{
  "n_layer": 16,
  "rope_fraction": 0.5,
  "qk_norm": true,
  "init_std_o": 0.0
}
Each number is 500 + 25 x the weight over its row's rms, rounded and kept within 0 to 999. Layers, rows and columns count from 0. Numbers have three digits each. The size before them is the row's rms in percent of the matrix's.

# layer 11 attention key, 1024x1024, rms 0.0458, rows 589-616, columns 768-1023
098:464502496483526509489491490495526509439492487510530476472512495523488486534478515530447523471472513496537526532524471531474504482467502534473519500489542527482506516563514492505488536538513498476522470503503524481547530460489508524470536541504495514501481466481541522477534490469486453525515480503464488501444552503487501503494546482487471527533463440481539457478480489520500519507477461525477472479515500554494500495501499449538472455515478479489485496504476487500516442471458488508534478543477465514508505524520529506549482551477509544479528509455522458507517500514511518495489500502538471503504476527514473501530532525527505481460508567486504489484481484509509501485476526475513462520473528484523499515544481480504490514512535485509477526522485503502511490493499536
101:475567461493502499503465514523507463554478507504522480520503478537497480486503505503502503535520501525509506473523473491542539531534485505546546467475524503511441502508498519487498484511511483455535508521490506520499519467546505494492509474486464488488515468493538521472486451543475494514482507518535518474528483564521487539478521477526516571505497510527487520516535514499520503518503525504507483517559503504530513490508466487469514526490474532488506478538533565520540507482525555528435501517498502458507509516505461544523444533492478466511497529485521501471492489546474503480535512511508554526559561505565514508506496514512467501457488476487516525538458506500512575526501511487502501460500481476464530512535478510516485516533509439490517495487499507533481498530470472
093:463517484496454494446475483524467487476522476512532489526501506519444482466518523497442537496463529483554524527510506545492522464467517542519540542494511507480464471481491467529488502498528535539479503460483503488472518494525531515483525516478461501500489517475489480528486508480516501463501481480514507504526500566531482512520466505508453503547507506502495551514487539460533485496526509485485526523518502524509506498459473528499510466528497521474492542483511489486538522505526479522514486552531530462557493506468509519477464554522447468436472518495484502541523531510557541562543516501527454491508530527483531478500485519491491506457524492563516492506467515525496497495470477480513462551476479490493511522513498509494479535480516518530489529501504486499534473526552482
099:532497481525474494453530513479487507491476508502524492497501523489489502480536457517453505498517520525471490465479493504539469500484490531516506470469496439483524508498481507483525494503515523482470497485527519447486526519474514464531462537516521511494543462508522502504510505475467490512512496476523519476525533493512523491516465471515479508531473525478539549506486519491495560538505500464522526469541513506509508483506497501502540434504441531528493506499472485475538486496498534507534507457495522491477476464525534523515519508491545510476465509487512559496475536507564492471496490501532465515447512489529491466500510512525490441477470543491524484482486529514530495468514496516469520464441522524559447486487499507496497464518505462541504476541502496495545512514530462
101:549499487558519494508475433487474516496512481477547504493518507468492481528516499502554506449532512502485524460506473477499511481473460500469495483526549494481511457514527480505554510432493480520510500485491449491513535475539545497513474472519501496521514447463488481539517491506461493494524494498466515484509506491501493524487494500499512512459493489481538505511514499532506536545504539511520510528496489528460465519495514494543512501481506533548542479532536490509465548470488504529505518442513502510543504492469487493464495507541487540478507506516526528506485479488489508487474502471480494509467461504480513500487494490519472475476522518512521505468479525526478475466489492512509530469462467494537509502470514493545518522467474502535512559546466524483518591492465495
099:527519501480518485441476476532476526527524505524516486495510487494500442530489523506446547515468481468532505485520498503537518526515494458533480476476514505499514455529444507500554485472547497536485502502525492503510540475509479510506508488464489439484472493470466506486454499478531477499502523530501538505507478459502506477489507463503533539583484532507522464525480585523456522552510497476517495507518557503490476526490480509515501476491489508477527474526473496514473485527518481449526487515524469470488499494560487557509518490526508516495464493446513515489484476509503548528534490500503520488521485572520507477517498429508511491479479491492498515524485492475531523510506514514527525478522483471449508526500516530519525500497514481520481486533511542523515474475481484
099:517435505476448530507464500446530506532481530483487505498486467535504474483511533499436506496478495464518509505517486515518510521530520520540527517489501511494512530467520443503535530504485537523530494518480483482510520478506521505512526500513509502518514526469476509499470504489472557499505465475545524426500496501503515507534464529552515495551512535528475463513495519493506531512478475471466467546554487486557500427477501512565509515497516469499506493477481535486538505438473455464479484507550464497517532511527515511527486532515523442537464494505482518529492497493480492478489455495546462508456511474468521490505458502498509477491505493478498493500508500512487523477510499530531515457499488464476494519529475476459497482548534484503504517516536457498523493489501494
097:477464495536465490546513522539507497529528513474478493497493487485472503524519506527516504540498460505478505531539546471523503516517455497484488528516524490541503493509463486543514506543512521490488494503529543499509520513477520522438480500478527498543538480496492514463490431476487547465504516477508553513536520519472504519512506458534556484489472474547519510535507548551530525501497497520527520426520481512500498505502485493489514506519503475458535460441487468506517496494511477529495499465476528485511449515522470544536489500549518521509506479510503524513474486461488504471485501504469461537512462504459505524469523491504460486490523517459528541511526512513543454486557497515509515485445519512517529490485502466507505512543476490505432459534520529439463495509510508
101:527495453528473506511507535521497468517520509531506532466480434549516477493465492528486515523510511489478478569514473475513510510486443481541499538494516526489490478516445475469508513516477521481590491509514489511449515484478456475498516528484488541501497510476514507522465506492483516476487497453517500444472548492478477517494529495538506527503478493507481518527517533505500509468507454468532494487491541478500492533468485490496508569521469476519509507484508472509488523487530502521519531538545477512443509464526470492479499523534516480457522490504515496544518488541474490485510508526468493476530489541496552499529504509511551499477511555545516503483474523512457496524478449437536440502515496526478504518515483503517463496538550476485538496512517493454454451553484528
097:463483497468497510495516527528537492485522498486482487498564490472541490467493518458545449477547517462552477504484536500509508528534478515507493489491474530499568487506500459522511502490475494458486518526489516505527470507511531523496552478482500470539503523503480488512460456487478497485512465517535521519517545520472511517473527534548496477456473524476498502508512518477446496510487504517547533475464533506476457500535526548529493464508491516480525484473526480505515507536514513524482489488502509549496489471489518489480509525521454508523499558517483526482483515471487499462508510487488528518511489502515493491483512477486428533485486510511523476498536486509459495480457456481483497552510506481498500441505497468476497491496498514473470521435473468502514496508503479
098:501477511470514497509492451517525509522519489466523481508511471481490546519504497483530544532537500514459486518512487494480529537487536521499537479453468528506482505513493467505520493441532517542469518518478493507473471503515495544526483502530444483494516487521522513472522493505521502517488475466528518530529495512463495519502532494473505500506466516491486495484484500492472477481467530540516468496501529526549495514513510520530461536452502511507489527522513516492474491509513507505505468482569472520522474486563497513471524487542454522523517512491510468469494486518560516523491492514499546515530496542492505526471497461540469488458541499514487485497495509529503495528519474504450504485494479506448542507494516501512506491495482474511502481500521494520497471440519526
103:474494508495504475489504526516539505503476482494491477501497499545487486504451472517502502508508517488513482509491548492458500533429460457495544489510538500527476475495485481507527516502506470457469471509503497480529511502482482503520508509525450498533500468549498470454502524530486484501496490503554460552551516481477522484491468461477484487496492490508500497506529497507509506522468522531507527497540418488471437512504533512536509490498513525538490513506507472490536498511482465506533537498517498480513526516544513550539511494488523490562513523527534481521478518487492502517492550532503493465493519516509499484524484524523499527495514509509471557538494493501535480522487465497447489513484532503556473507531517507527540487478534526514528498517553503479482486507450500
097:457515503494496476479511491521496492502503502530530494480513518504526475511515504464499492490518436460547478520500533493475474443502502517526507506509535464529513530482471510490467431512487497491479500496485527554537536510510506484504494480507457497519517431435525492526525510486451442520508530502495500541478497450503468468490530482499504490523504522443559488495528509453483496466475504534455545524458502478512480487493485501517541474515490506543509518502494487466488498520518523483495496490511450488491497477509509506490478498513521518509517523473515526489527488484526532510528453515523466500464475496558536494509436505519496465474506488495472475505491475470543487475506495449516509473495497505500476453532486476533478459513500483431520500488472493491544501513551522
100:505512484507538510460479488466499482473507485492507521504462460505503505470531504462507499480491512500506540488522509478492504497507489466496499495525480518505527498495469537492487508486478494503519511500545533426525497514448520472499493474486520512534466468475507526490470506500498513494486502469481487535499454474457511430501480503520497525552508499480502458507489515518483457558528527462498498527478463492522465520526513477494441480493472536506497503509472527498489483508479466519477536519519458493531489532527497499541508493492529457455488507524485511522501483502478501517477495478459478513518443494509504531537492483480536490523506501481505531472523530529490481572527507484502482493516506493490477484507469506457519471474542438512538492507519489518508503479530495
102:471529520487496539488475480508497501500505498495532479482507558455450504497517465545521465501494472496480490463520519530515496457518510557508512477564489481517487469531511495536522442463537584482442471501531468496494496512527503471473492488504497465479506464466504528519471533484479463518500465493498481523506505494500481482495465529529519439531512482487544503491477507489492479515507499497477489531461531518487480499531503516484495476533539494535469472502449523501491513537495528507461511554459498475499515497513522446487505486507509501457460474537490503530529460501515530515536476491474506482508475512516512468492499471521487484443535559465508517488507510513486487527561493523521513497503490470493485468485450515497528508516526500537579481485512544541479483504482503
098:478498476463472508536494462513459547523476528521525528513476508480515507488484486476476473487526495544468487545480534533488520446508480495434521451524471522513474514507489528517492477514473553542562525483505507576485497499511500502515517518490507490487525559485489511496509486466518536481520519491483494508453512523509492484483524483496509464473510475496494463491505499505479488525459502437459513477496510513524551467534497480501515517516459494476474534481478462559494479521492517478491487504483520522520522506473500484530462493510543503490495487503493476516435484435504484471479506515499492519478535502441519505585460528541505507519500523557489535542504507498530483465510509537497556490512492513469498485538498539462498493485543469492506513511442489509522523509532495
097:482511468491454511498505542496480522520501512530482519486543488456482530507534518503494478493492529472522502551533499482486497476502489474480488528494496484486501491484494470490479519465522466489539523514491508493525529504502516499495493490504494482491472522516509528497503515520517468475517500524480528518527505458480473460507525479454483532489546497497505510504524467530499530489532480498526458481475476483493531484512492537492441452422512495488525471516482468490535526469531507494493495474543469550524518499458512466467525477452520530533478472494505519511500493484495462467506507489525428520499497487458445465520535508509526505459494506501497486540471507519525504483473532542527482491529466485516553519482476535480465504485479482508504515497498459539528531464487463
102:489481526499529520484548474484479501485490504546491519531514517542521523463409477469456511497494535513464497459548469484512515469509508512491532522485519495474518498523486489529490509510502503521544498515513518482458500518514511494482492533504489495492480458505500478529485504491531484534477487517497510443509497476548522486512508483548492499487517500476504502489473479521495473492496549490476494483483504525504517502530501473430469546492526471519540508517511485521487504526491525506481468501513525504514481490487464467464534494487457516481475483542494498532502539498498486526494533519519551516486475504506482497523503498479538522506512520523486486514522501493515491468500520484512475469508469480511463489494516494507460498498456508477528501481465470505466484503492454
100:512488466476518553494480455519499499522485565508527515500487534481496469475510508471514487509499483473530477513463496486530524468526497536459481518513482508492508524525527481501525517488519487543507483458532530499519497509530476452480494495521533468501522537486501505503482469448493517453497500506508544462499517482505470509486516523476516466534502488505481469523480500476504498492496477522449482546550492529539530533514497490476521486518478516464537507487504481487493479517463524502533510520508511520497515502530466537491475528486529489544489489507521516513513520475530454466485465498440456486470538492502473493488483507493491470533532512484478514505481518527499463483459480515496476480475506516479463521507513498549579523527519522515492492481521521512518516507498519
097:483511473497519507504471530493583481551489439507518472470532482466498480501532496505504474510489479494489489487482511478509500520439459512525466497485514521538525480522467514529501488496487505520429536533490542484481485492507454501499486529523532501489497501483496478536475465486512521529503479511528497512508527462484517492501474535520527480514528504530550497510468536492476486490477508536517504459516503485514508503458490494535478461527521527504554438526476502467472539502515509536517491470500519448476504478510472525464539507510491492540483493518525455479496490476475484488477484464541515470510543499516482463522517509496525537527503503491455514513505525486510540503466471444485524464527502464495552448552526515507491546522511490500520464465467521494486533484512485
096:473497450497499532463507473536500486518447487506479478518476519478500507531451489494505494486534529474535519507522507517505526488489522445489509489514479510464502450495500509519503476497471502518510483563487494562497498501467485429506533513535477470498522488513488539466504521460521492504526452452505473492510535484500475503501478478509515472533501519500511515525474476521548487458501505499499493484507559475511532477480519491516512473491496509482488525493519521518558486472468451479490527499440470535555489524532526456532499501509492497490482470539477521513535518519511464504516488533531464457491501546539463477471488521477481534491489507496550463538477509496478506479527536501508516486460490473524461496499546507513524531521477508556483453495486531488482512488519477
103:462482486548533530433500544459518483502533510493500467492455533492507506486492473469485475501500489474486511485528495497512480502505480447519495478507468493480481506508484516501482461517507484496510486480498517485464494481521523480448509475521533513508523508479493502498512521554508480487473462512479523502514491483507497544472569483507503514502553503517419516479514497486481507515543511471533546482541498534481510509530500465504473493488479543491531482475553499477488489514512509505460474482529489440467518488543457495525484540499506432510517493519498505474487484483508522477459489512553487522453508485501501540522500478504520511508510514508508498478478460525471480490479500548498520499492481505483491525480488462529514578507511503540470547527476507480526494504494545
101:499491490511524499521470527523521496451488482471478510497485514508486508549496456490482493498569476469509484508537525504469488498528541515451477539443514526497466484497470541498504468456437493466534542511506519495499529558467496520527483460473498521497475529459471473522448508468482514457471464522537480478549459492490530462499495543513502549515549480528447530490472505497494467480450497513472483497501466524495502495555503479514530458522468502507471519521484502471532496475499457514492508459485467535510504533491496481494529482468510502450499551491504528507479524484525478454508501484504509538498518488503555504526481490497472534532496484515563518495513505454494492507443546469460471528498445516519492523497547506490455535485514514477490451536541479488497472506473520
095:478493475565498483494514475479492473532526543519480422486480491488522505501505478519501449532510449476456505497496451485512495511536524526518538476505497490478468488458491486541535487456538480537542514534507475492515484520469470459523511534411480492495514535520537486489469488505447485505519490504511484512503525522502480510490502503507477492453530451539515540515474505474483543495453486501563511502548483505461532503493521515539489519489499540495518494485534513456516455493470501442539471499492471511506462473501498491498537497521512467518533530497482523492486514500495431509473517494499482475486490514524528517503473531506510553488466462511490523513499506560532491536483483501478505481447478497478464543497501485498465475509442508487501487495476494482459507474516539
099:491484508485462488533497508498509470492465489488520479515521481487551493504461489485492526470485481490524513485501517497452487525512467416478494533520511515487431526523528477517500482527509465547529524512543555482523507546520496497568517516522498495519466481436523463471511467493536514514478496521496540517471484493528497475513508505479463479517519480507511481527458480484489523479531454473497543477464487486470542503521510510472521489488467493476471509462529524516482485496526506474497483518488493518511478556489457521498460522510485490497511492540513492529479503468497442487512547499566531515492529520490515478467539502464521458532524510496503484525523485537523491498517476503508488499496441496508474520478436520519511462560504513530517583468488517475518520494480486
102:522544500519515544470501510538462518533526479478520443432458502506539493468470490514484485527513514511517504488466513511474496479489513500519464477474517495488532508527507470491524467469505515484518453519487512493493510487479503531475464531462577540501553500507518499472478467491466502510496498490547465519500464547496492525496462498528499510480489442511482555499477485477513505505482460487464521476493495523491454494535520528524507499491506500575552500545516484499490493516504510521504493485476465481509497465505548553495483515518460471513524506503501501494503479483500467525497515531528523490516506492507519521494488462500509515476503494520561551520503502493523478536460488506498472514507519480471535430499489515519481502524480493506516517500489485473478495545513493
099:481502526508460467535546555498493554488510529485478468472476492464511520515476521542531514473495503493470525484507504491485489529456485510518506480535464505468525460498446504491485525495527483539464489463487492506505507487452471523468480520542540479499521532508497555465455482483490498527478480516520538488473510501478493520514500522490484459484511433503516495507510485494500486466449500494516489483484538514488523495543495566508495497463491520470496509554488493530461513485504482498471452503517539517487535537511494532503517523458510500529514513504512531494471455504471543533495481530525444512499540504534486521489480524494471519490510514463487457504468539465503504477493488508510552488481494496477466468507488471524435504479528532525458506472509509515487476528513563
099:497449543501521455522503485457469524469523496497513475511528488485548525496495486463474469533546496492460482459524515488512498513473529517472506533519438524503468514515473544516496502507518537516468475457504508504504481514496541483519483499573544528481460486491542470473478548496456473519490493483534503484499500511523502500490520538476515524506530493539521493483480516499513502488498525513497529500501485498505533545546502485488529496488510506508506485489492471478497470522533496483500494542550555532437483505473495549468501487469525490520528533487532463441483528521534525528471494429553450533578502513507511492499489513475491450491523547495509461479501481531535494523477484497496471492487490475496483539477494508529498496538469521530559482539480515521516501436509537
# layer 11 attention query, 1024x1024, rms 0.0456, rows 590-616, columns 768-1023
103:498581489489522478514512509463480526536501512495497463508466509476497494467548499503467462486465522499507482455488483488501457506495478430490503498512525492488514476538488547509476526506511500524532497518491498500458478523481485529529501472505527539538456460479489476461506464481472518528505522522474504529502508493498469522475495518512526487487537491529503481488477509502481501526498499454529485507514489487501451472487508512562488557538519498503442481474505513484495496513510498489510526529515465527486499540467475503456507502549500535459496505516504475511511470458542496516477560536526503496504470459488514507485486519486538481536517483481552514487508466548507520511493459568520489517483529524498463532501520464483485494495482495522482441535437501516527471477497538
090:502521519505499502515476488456511471470522492481487522494492507494485518521519532495491489504527521499522497511469503461502489461519542452495472482513470490505464450539512501477487499502487506502527522500469517511483520514469526491506517515491562471500506496488491510508479453430474534507525528529500514544481502520520501455485542504462519513507506466495499542501466511472503469483475459529461535455515488482494530531535485455537473480483514498491535500426517493502483489524487498518490502545487487534528503482465544500478447514520532513498487489474495483493514509489531512490457490473495529490509533473503503500544475479494511524509528464488482486484447503502504515500501501442533494485508506495496450529501505492520484499479476495515510542510512531478539490527520475
095:498495515487530494511518515459469540513458512449472458475506495503473500542461505500508462516509497540482512494537504482503515542476474496509494522536521527504524469474528489500520518482482566474505466498510496498503476483488479525484490478470481485467528514506483501499472519529488499474498493542502549498492481506522508458488469477494475521487485449473541504471509505530527513532465518527519500515477488496472475483471510502494464475500503481496497530545514502487503509534483511487487497496500493515505531469550514548502485517498494518505513484518471496494498503514454488448490459494489496495474463499553487512488491509464472507526501515484561531469478453506502511481455470520498575484507512496472542483499558487511479490492505520544491510525461505530488499501480497
096:523432458450485473518488522483494490472531468465470502449507478476499476469484526483466482505477524494489492549509497452548510439510466502480492538507499498489543526472518549503452509478497515489428539524458483547516484520467497468409468519484522513498511511476529519540503507516493489511506481511502529483468519505478462517508504486506438505507483478509520513498499475544479495462465544508511502504472492470500500458506485522518535517533478514479485506513511476507492450482502468531528469527483517513506485521523513478507533502538450501499488478483467468498526497481518488517474483467549515479459463494482479504529487479492523558500495459479519486512510532535541482519509521482493506514508503498500522499509481505515503497531543484510508499523517478492459512486561482
095:492512530528486516504501500455497470511538470535484486535537559472488549502464529499489509504546485498520473503484509460533530526524467442534491488525535482497501537497531508515497510532552449482558485515514524520525489519453501494496497480503500500480492520505487483491475508507493504542504502551544520492515565491490493479462493533472491515514504466496484479433492492554511519507510509484536483506473504504498547450475481488584555489472499499541471498482459500478536528522526531489496502497525505500496514511492514514519471543474497510489497547527469538455470457505503494532505513520521474505479484498525462509479552470476470498484540506469485478470559477485527477491543498526472478468506514482507505501477511472508490530504542482500510492484497511520518509528473500
098:515481509484519484433516492513511514493541492501531504533473478514485502489533513473529489449522513513478480501516504509495533519523522497517479507494492491507479485505540543490565506490467484498505483508504501508479496540470564542486494506440521461459530511443509463505523507508482510515510521499477456511522499474489509496496456529519451482502538500453504516506528521492488499486503448453489541457502512513471496503478485519506529544494482467487516479469501489462471477433507519489460539527479507520450517459512492554486511514501539474527485476474497490505501545504509514480482475471501484482465512435480513522517474485517525486486536554480525511486505478516531497481509517476527561490451529533509506475516507475517460491492485460498503482480439521502458486491535494
098:472533479465531454528510489471500530473525521531507475505496544517461543534519538502513528450480502521532532482496491490563446473516490521565485481523487508520499413559530518491538477487506466498540482538526496473527510500529491526523485514556523462516489548496457505523527488498508499500518536466482506477497539506471495493457544500514453513523472504532498540508541536516535487468508529496502533519510492527509480472508538490500517505486486490477454512494470536477532504501536485507493489470480490515538504522501522502482524511517536516485489494482479487530498468528511483500484491502479505563454503492520501522527487523528531490497455553476500501527492479558501462501505509514479529475491480530478513515543459483461455525511472484495531487475474485491503469508548483
090:541485486446518513500526470525517518523478536477497471496502487524492492490455534509473506515433477489484513573497509490470449498492514504476517470511502462460511500457511483486538471494474509505534481502473489492511482482475458508467484514475494486536490488535512487511541499477505477475534481482505457506530500457528507492490520486501447471476497510526506544476484482508522526510532499508551524501511480514483530530500524507485477496512528526475488542492501500512541470521483496518505498507486508484544481506483480516532502533523471517500505490467518483498515499549474515490563481521502487484473510555528483520524511471494538450531503492475499469516527472470552488503480541486553510533518497517416481515478506469483458544482449477495465530490508484522482502482503460
103:521542486505475530473536507512475473446517510506467519503461450538516491468491542543515495480511514488488523456502495491500538501491517480433499545471479473504477454479453516492499483515467490500459525472535500494523461478471504448483515477529509504502441515504502483466477525516518505505484503504555466495466492542545491465514499492529476520546485478497475514472478519505512516450500491486515511509478512537531506438481519510474470502495514496498496432518503489470473485515446478501519498503491465493529503505531504505526526465493473506481489502493533540487455505506523475518530486495506480488508484491511490462454518473500504489508523491503461504538501484508494523471514472498455496536505531516477523511539516507473482526529481466482521539515559553519441527519494516
101:484521451495505494503509506472511522508481503482478527501469508517545506474463530523510495529506498481496478510541497487488516505519498475484475458488491489533525487501515490494509490494481464492476495491466482533505513548532463498472508554512484509448481506475525484510488525504533461478520477545511499540489497491516465540520471465485465464464519520461515529462490512537527477482472447512513478514520526495514497528431468532472484511496485454512539507486480474510536469481482456534523493511508507518511515532477478529511540522457440513479524524493525515513487519494496428500502487498506503461476473538523492470521498559513467457531529449476509498463532508480505482526497499534494485505518503448479474472512518463481484515475531499491511497508493525486464446470513485
106:539509530545505499486517506484497510505487504447492485439486513498503479518465503510476576505508481540506495514506525486486526468495490502505487518472507483526526519499498517500487498469483506531498527486491508509478538534490513468494460497526515523502500475540475515519486496482473454520515527516503511463540482510514506557483562484470485529514467506470469478470550428536494523519481496473469470490486526485490504465467473511497483522518463518488495490478509514542531523522508502512488502491504504536480436482502490488485483452500542510526499488526489489526539489468488536504483479547467494521484511483499514453483500515475506517539525537539521513535516496476489538544498480471478493480480485461476500524498509595508542499480554536502487523551466474456548466510527514
100:524479458474479488506509510493501516550472515467494506528513528480483479503492500512486490499466500476530537484499519515498460533496506489469446540496503503477494536526481459513490489504494547493493493499481421521508520505490480463503503502489544475482495510525492503499461503554482508461550456511485527487516547513486477490560528487520492533485527484462502491544488527502487534471512516492528461484478502523503504510453515501510459472463538500467506550526493492479499533497471487562488448484521471563518523510527535476486477522459478506498519507493530476488506477540482440498510474490523463517513521520524502484482507516569505533541508508507544473550548461471487514511506499510503499483526542525548517552513533527495521465500502464522502484502503521556466501500513570
100:527482514499497523512503510492476473476482479529498573472531495511545526488528535504502525463506488542491504478527509558506496513523504515446493461458530522534496517492507482481523528478468504514492527516539493484532489457507483547497556479513504499503537462519516482544471506502486496531470499464504486480498503507472500505521502540466541489546473512488499514529480512520480464498467486445495494503495527475482505490475520502518515462487508468504509536473483498525512554449482488497455503527529538504510485484462533507542531480520493491553551511511496521488494527487484474511487459507515507528475494505507517468510513540525490474504490477466491501469480500504485474550484514547475540488502482503468531470464527513515507447503489530467561476467544527516463503484522504
099:467499512520480499513522503523531485507519495545546526517509487454537462496509513514494508474493498536508524473485489517507533444490529499477497516533524533495472478525511500497451464505501535503479488468533497491467467510494486515495509532505488538480530524512457448492474495459508474498552488493476464519516470492480458528534440498469507500496506519470509465498441543529491522484513476502512488510521522492489460494537472480542487500519466504500493503518508471501453517511498481486540527476499502478477527471516522499487461504555541468525515529519489511519482485502514482491477492516518498498455508523505492456553465471529499497497480498493521492503508526466499491488477538481499558461482510502504556459498511522513462542518468510457476517521549512479517520526503497
099:504503505489451453487500513516460481490521536498499549485499499451493480548510491491453511482501522501504503527497443460520479502491443483535514500487520516505498529503488468439506464521474493479521483507471472512507520473513460492471522492492496458479480521532484511472507523468519460578499558493444482527498516488482487526481492500486471492500523471514461451529547485531499489502498501496538487484465475519502512469506501496482472529510551507477529464521512541519507514479456490522480464497531503530486508480504485499519544481493536495483468534498548488499494509531451451514495501501492513517509525498493525517487518539576529499467507535485538495494512500548534512492485514508515485506470502513479441528449492497492473504505484539488509460469496464488539489515476480
096:456534506480493511499415486513471499535497486480498507495482489466552558465488480516498473538485491519517499516473527525474492482517546509469499497504474517485529509518487522468467461506465511466505532510494531473480458529513483540493552460509513510523481517524513477527477492487503498493486523460496490473477495515470507487579497490509533503511524454513503466496478453511491472469478582469460521473493513483526527490531477502506529494507502458496478501515505481436513550502532516506526475552512481488481508473533519479522517535521511513510469528529512500513510469501464460527515517505463500483513492508519564466525468508481493474506444504521527494534483528517491493513488514513442519510475528491526522449475508489507487486498500514485525511485504525524487503542503489
102:507479508501502495508508528538464467517497522453518540498530507425472477485510479514520517524519516560507481514493486520472461547542489475475507470467520516493546509474480506534548539544531472513565518499511476487505507515490450506425537523546513540467498496482519477515472466487475553496504524464526536519481493553519465490503530516450534497526538518544484492480503492507512505478523515521500486452495489488458504484500484456483491469500475567500452491496511504525508493496508491495488468516452481481527473466517498469485486548524508477522530509524526499516506444461514537501546494521446518494525516486528511522564511485546479503531540489500512532464521475488490477492545447491527510495487484473513510460535498506473522501496504471531457485536535478533512499499455504
099:489548518497545527513526500519510475477530493504494465510511437479498534504515452496466509544517472532504519487457497486500471539526503474477511530499476492487515477476542429473485482492483499517464508513476482474516503508476492512498523450482531462535481443531494488460515532466495498531503538482521495489434469533542473478528517504463482507489544511542513462535489473518551447468474475540538497542526505482513453482532489528508503521476482527506485504526437540502533502499500510500528499496506518502496496504531544479548500491499478482468477512499491514521515496488508457500449459465549559551527506501490486498548520546445470527512500510482487464480485442492481541523513523519493486514533542502454501479507484472489499500486459494482544518485482473467507493528507503
101:465529449507486450539461527508531449511545518463516469470485522494497559510547499480504472513497545510514488510504474535506482509495535523466529516478468517517491476506498528480508457531507515480483494465499536518484523506478526511506522521508519517501497491505525455489517524473471477483490519519511526466503540537499486544538523476490487518519501482517506476502496497493500501481472520498491499537492523501521508504533504467506500505503499498538547545516451484498525526543470488502518504475544538506478524484525538508532494511516499539454509460508522513517480549514518514479515463465478504548500516488477479494511510498525493489506522505502514527480480485515473548531497509522514530520509531495490492505489534505547541488500468524523508503498477496478484497567500499
099:513488506505497480502500520507502505477467496519512522506536498512554494494501510547462478520526541538516509491498504447467447463495511488491476508472580487464514456492501494486444527520506513477489497527484549521474493487505535521494495525473504430497528513475513559464488491515535520494480504520459505529531534489530524488478518483466554530527469497487513525471490538514536462470529522506495482520466535460527510453531526510482492503487454507486470533489472418502493496480486515505471504502479466490506492507506499533464512530471517485496516476468551500475560500498492504484507497478466469480501564517509492475485530525503468490526502500486487505484446463478531481531504490515495505491483523454496503520548496509459484500507509484497524519529483493536522507457528517
105:528466514480482497487479502522513469475498509497475516524441503524507486468507522462493488492465499467503500525468455462505436499481482456510471476463555513495473480528512514466436500499477523560503487475518519548466534495500478489503532478484495473488521508475501478477472467498506539524517451467508529511455471477526552492492495497545489499455531480481506497521471509536535508521469465495519517457512516490519494511513469491497490524545497470460465494508529498515524455507533473492508516537451484576544499519493466516504492459455491479521531464453477542541505479498533524505550539500473480444475538520516489516508522534519503549508449423456475521546503491494519478501477523553527482464468489509505497509447477480498502481495509514547542455502477533531512469468532479
099:499455504506491458467518498483524500505489446493541444478508507463532498480455536465487506477529523525498512502509531474519502483460517562501465495531495513519524514524495463494471507511482516556530500551544473493476503499516503525487488532552549493519493492506526510522484513521489497520519480529484497475511502515553475478522501487478482507544530504528526526457494504485513488470463526496499469561554529476491501523481487493534506498501496471508520488505472525555452513515476532468490483492495514492467486506468480542484492552465496558444510513510491527515481503502475544527527489513525499495508506500485477498467484486460534520513492541485490517485472490510475525523532485507513550463537454448513530497529474537499484520464501494489524505518498477510495477520478507
096:492524493503520505466502482499506515493525492498490500515477479501532513485483545507503494424519471490508483504505544493491495532478462505490475528524504503512491481479460514500515462498457521481496485499515459518465491476520543499531471471492492545495515566471463487500555485499524512467491496519498501475503520471532468488429492468457493483518524492503476521485541487499479521495489499498472479517501499475509515497515507553466526546477463515493502501520492473545479491523471537514505461508514503514474515484472453539495511506476519507492489481491515531520515539520535519483507528539492526508506479486439501460498471479540528461554453510486472481470526507493464474494463526512494510482504459530507495554487497510484445537484528489503536492487537545521484523480488493
099:482516548487485508461498573537483513446535505504486508465507527493492474516463465478566495527483528535485512466534469522478467525492528521522541545475540502487485508540514545510493465506514507507514488536510515535487519507532485516500515546504485489495525481475463526496532542505497517500448461445548493487492527511527497477529493465497455508509462516488462527503535472457478482463493478480502469482464481478485515526473518499507486502499473473518475486506492511513482523494518511546452516507502461458517515510491487530527508483478501498478479487510432510528451542469517486467500495477492485503505471508501505502514496537488518475530498476491486519531487545500506510505502500528513494502491479507470450519513455533452501491544500486516523535515475481475539543523552512
100:508472504549523485499519494450498495497529483522526517486471504552504507465500511491454502515461433482495504470456510508464500516485494501504499460493474472536499482509489487481508509493459499527471510494485521483519533528416511490504493535491508543516527505512493464472514504497482545500502481523544472517516511534519496512489547551510548512434447511471480548522485490518524540532525476468505518500538504469534487458441482469484500524503537523524478523523541505507503518528514529522484530489470494486525504499499501479554522500519528541515524447480498490516492501493504490469489477453471528488506543464515498524494499532499535515503445501499520461514498494484521492465508511516504537530521511492451541504512523498507502519473480519493462511498518526497538479483519479
100:509496510529482473438461510528513462414489485501477536544489526539463530541523510534476524494500488550487520496513522494469461513548550521506486508489505491506477535450488457504513471496490494468492516508483461511507452499502519492526518469482501470515498485518460515520494474529539511508504531480476446505530516481480458483512500500463499486479445514467499455472519507562513509514519497500514495532487521494523494533479550496512482507488506501488520445532524513468537511477526538495522491462556472494521548549500473484518489482523515527510514516526481440488492509486479523516498466497443484499484463498483567528512498469468503489502496528483486519455486494490536465480511496506485502548510525454496518505526510540504500513507457473530530522495514499461520502581464452
101:517505455460484459500473452487514524561461485527492496495511474473498491492491501484491496468492477512473533487495555553463497517482505471517483519493520504518474511483518526514509503465464510501448493515457495534489457481459533476486530470484533452462495486495496491498551511502512529493461484533486490523498521471480530484521511485462531511467503463476528490462480490511490496547460447522489483469516479494530443489502513454502496529532500575530533457484587503526548480522472517484519497500513493524479485503506495544486533501555471488524473551470505502497493515466532526485504500524472498518515494513510465504515504487523504502483528510527507524514508491519530523495514515503536536505488510450538487493483514464480508543471477504513475520486494473485521482520511488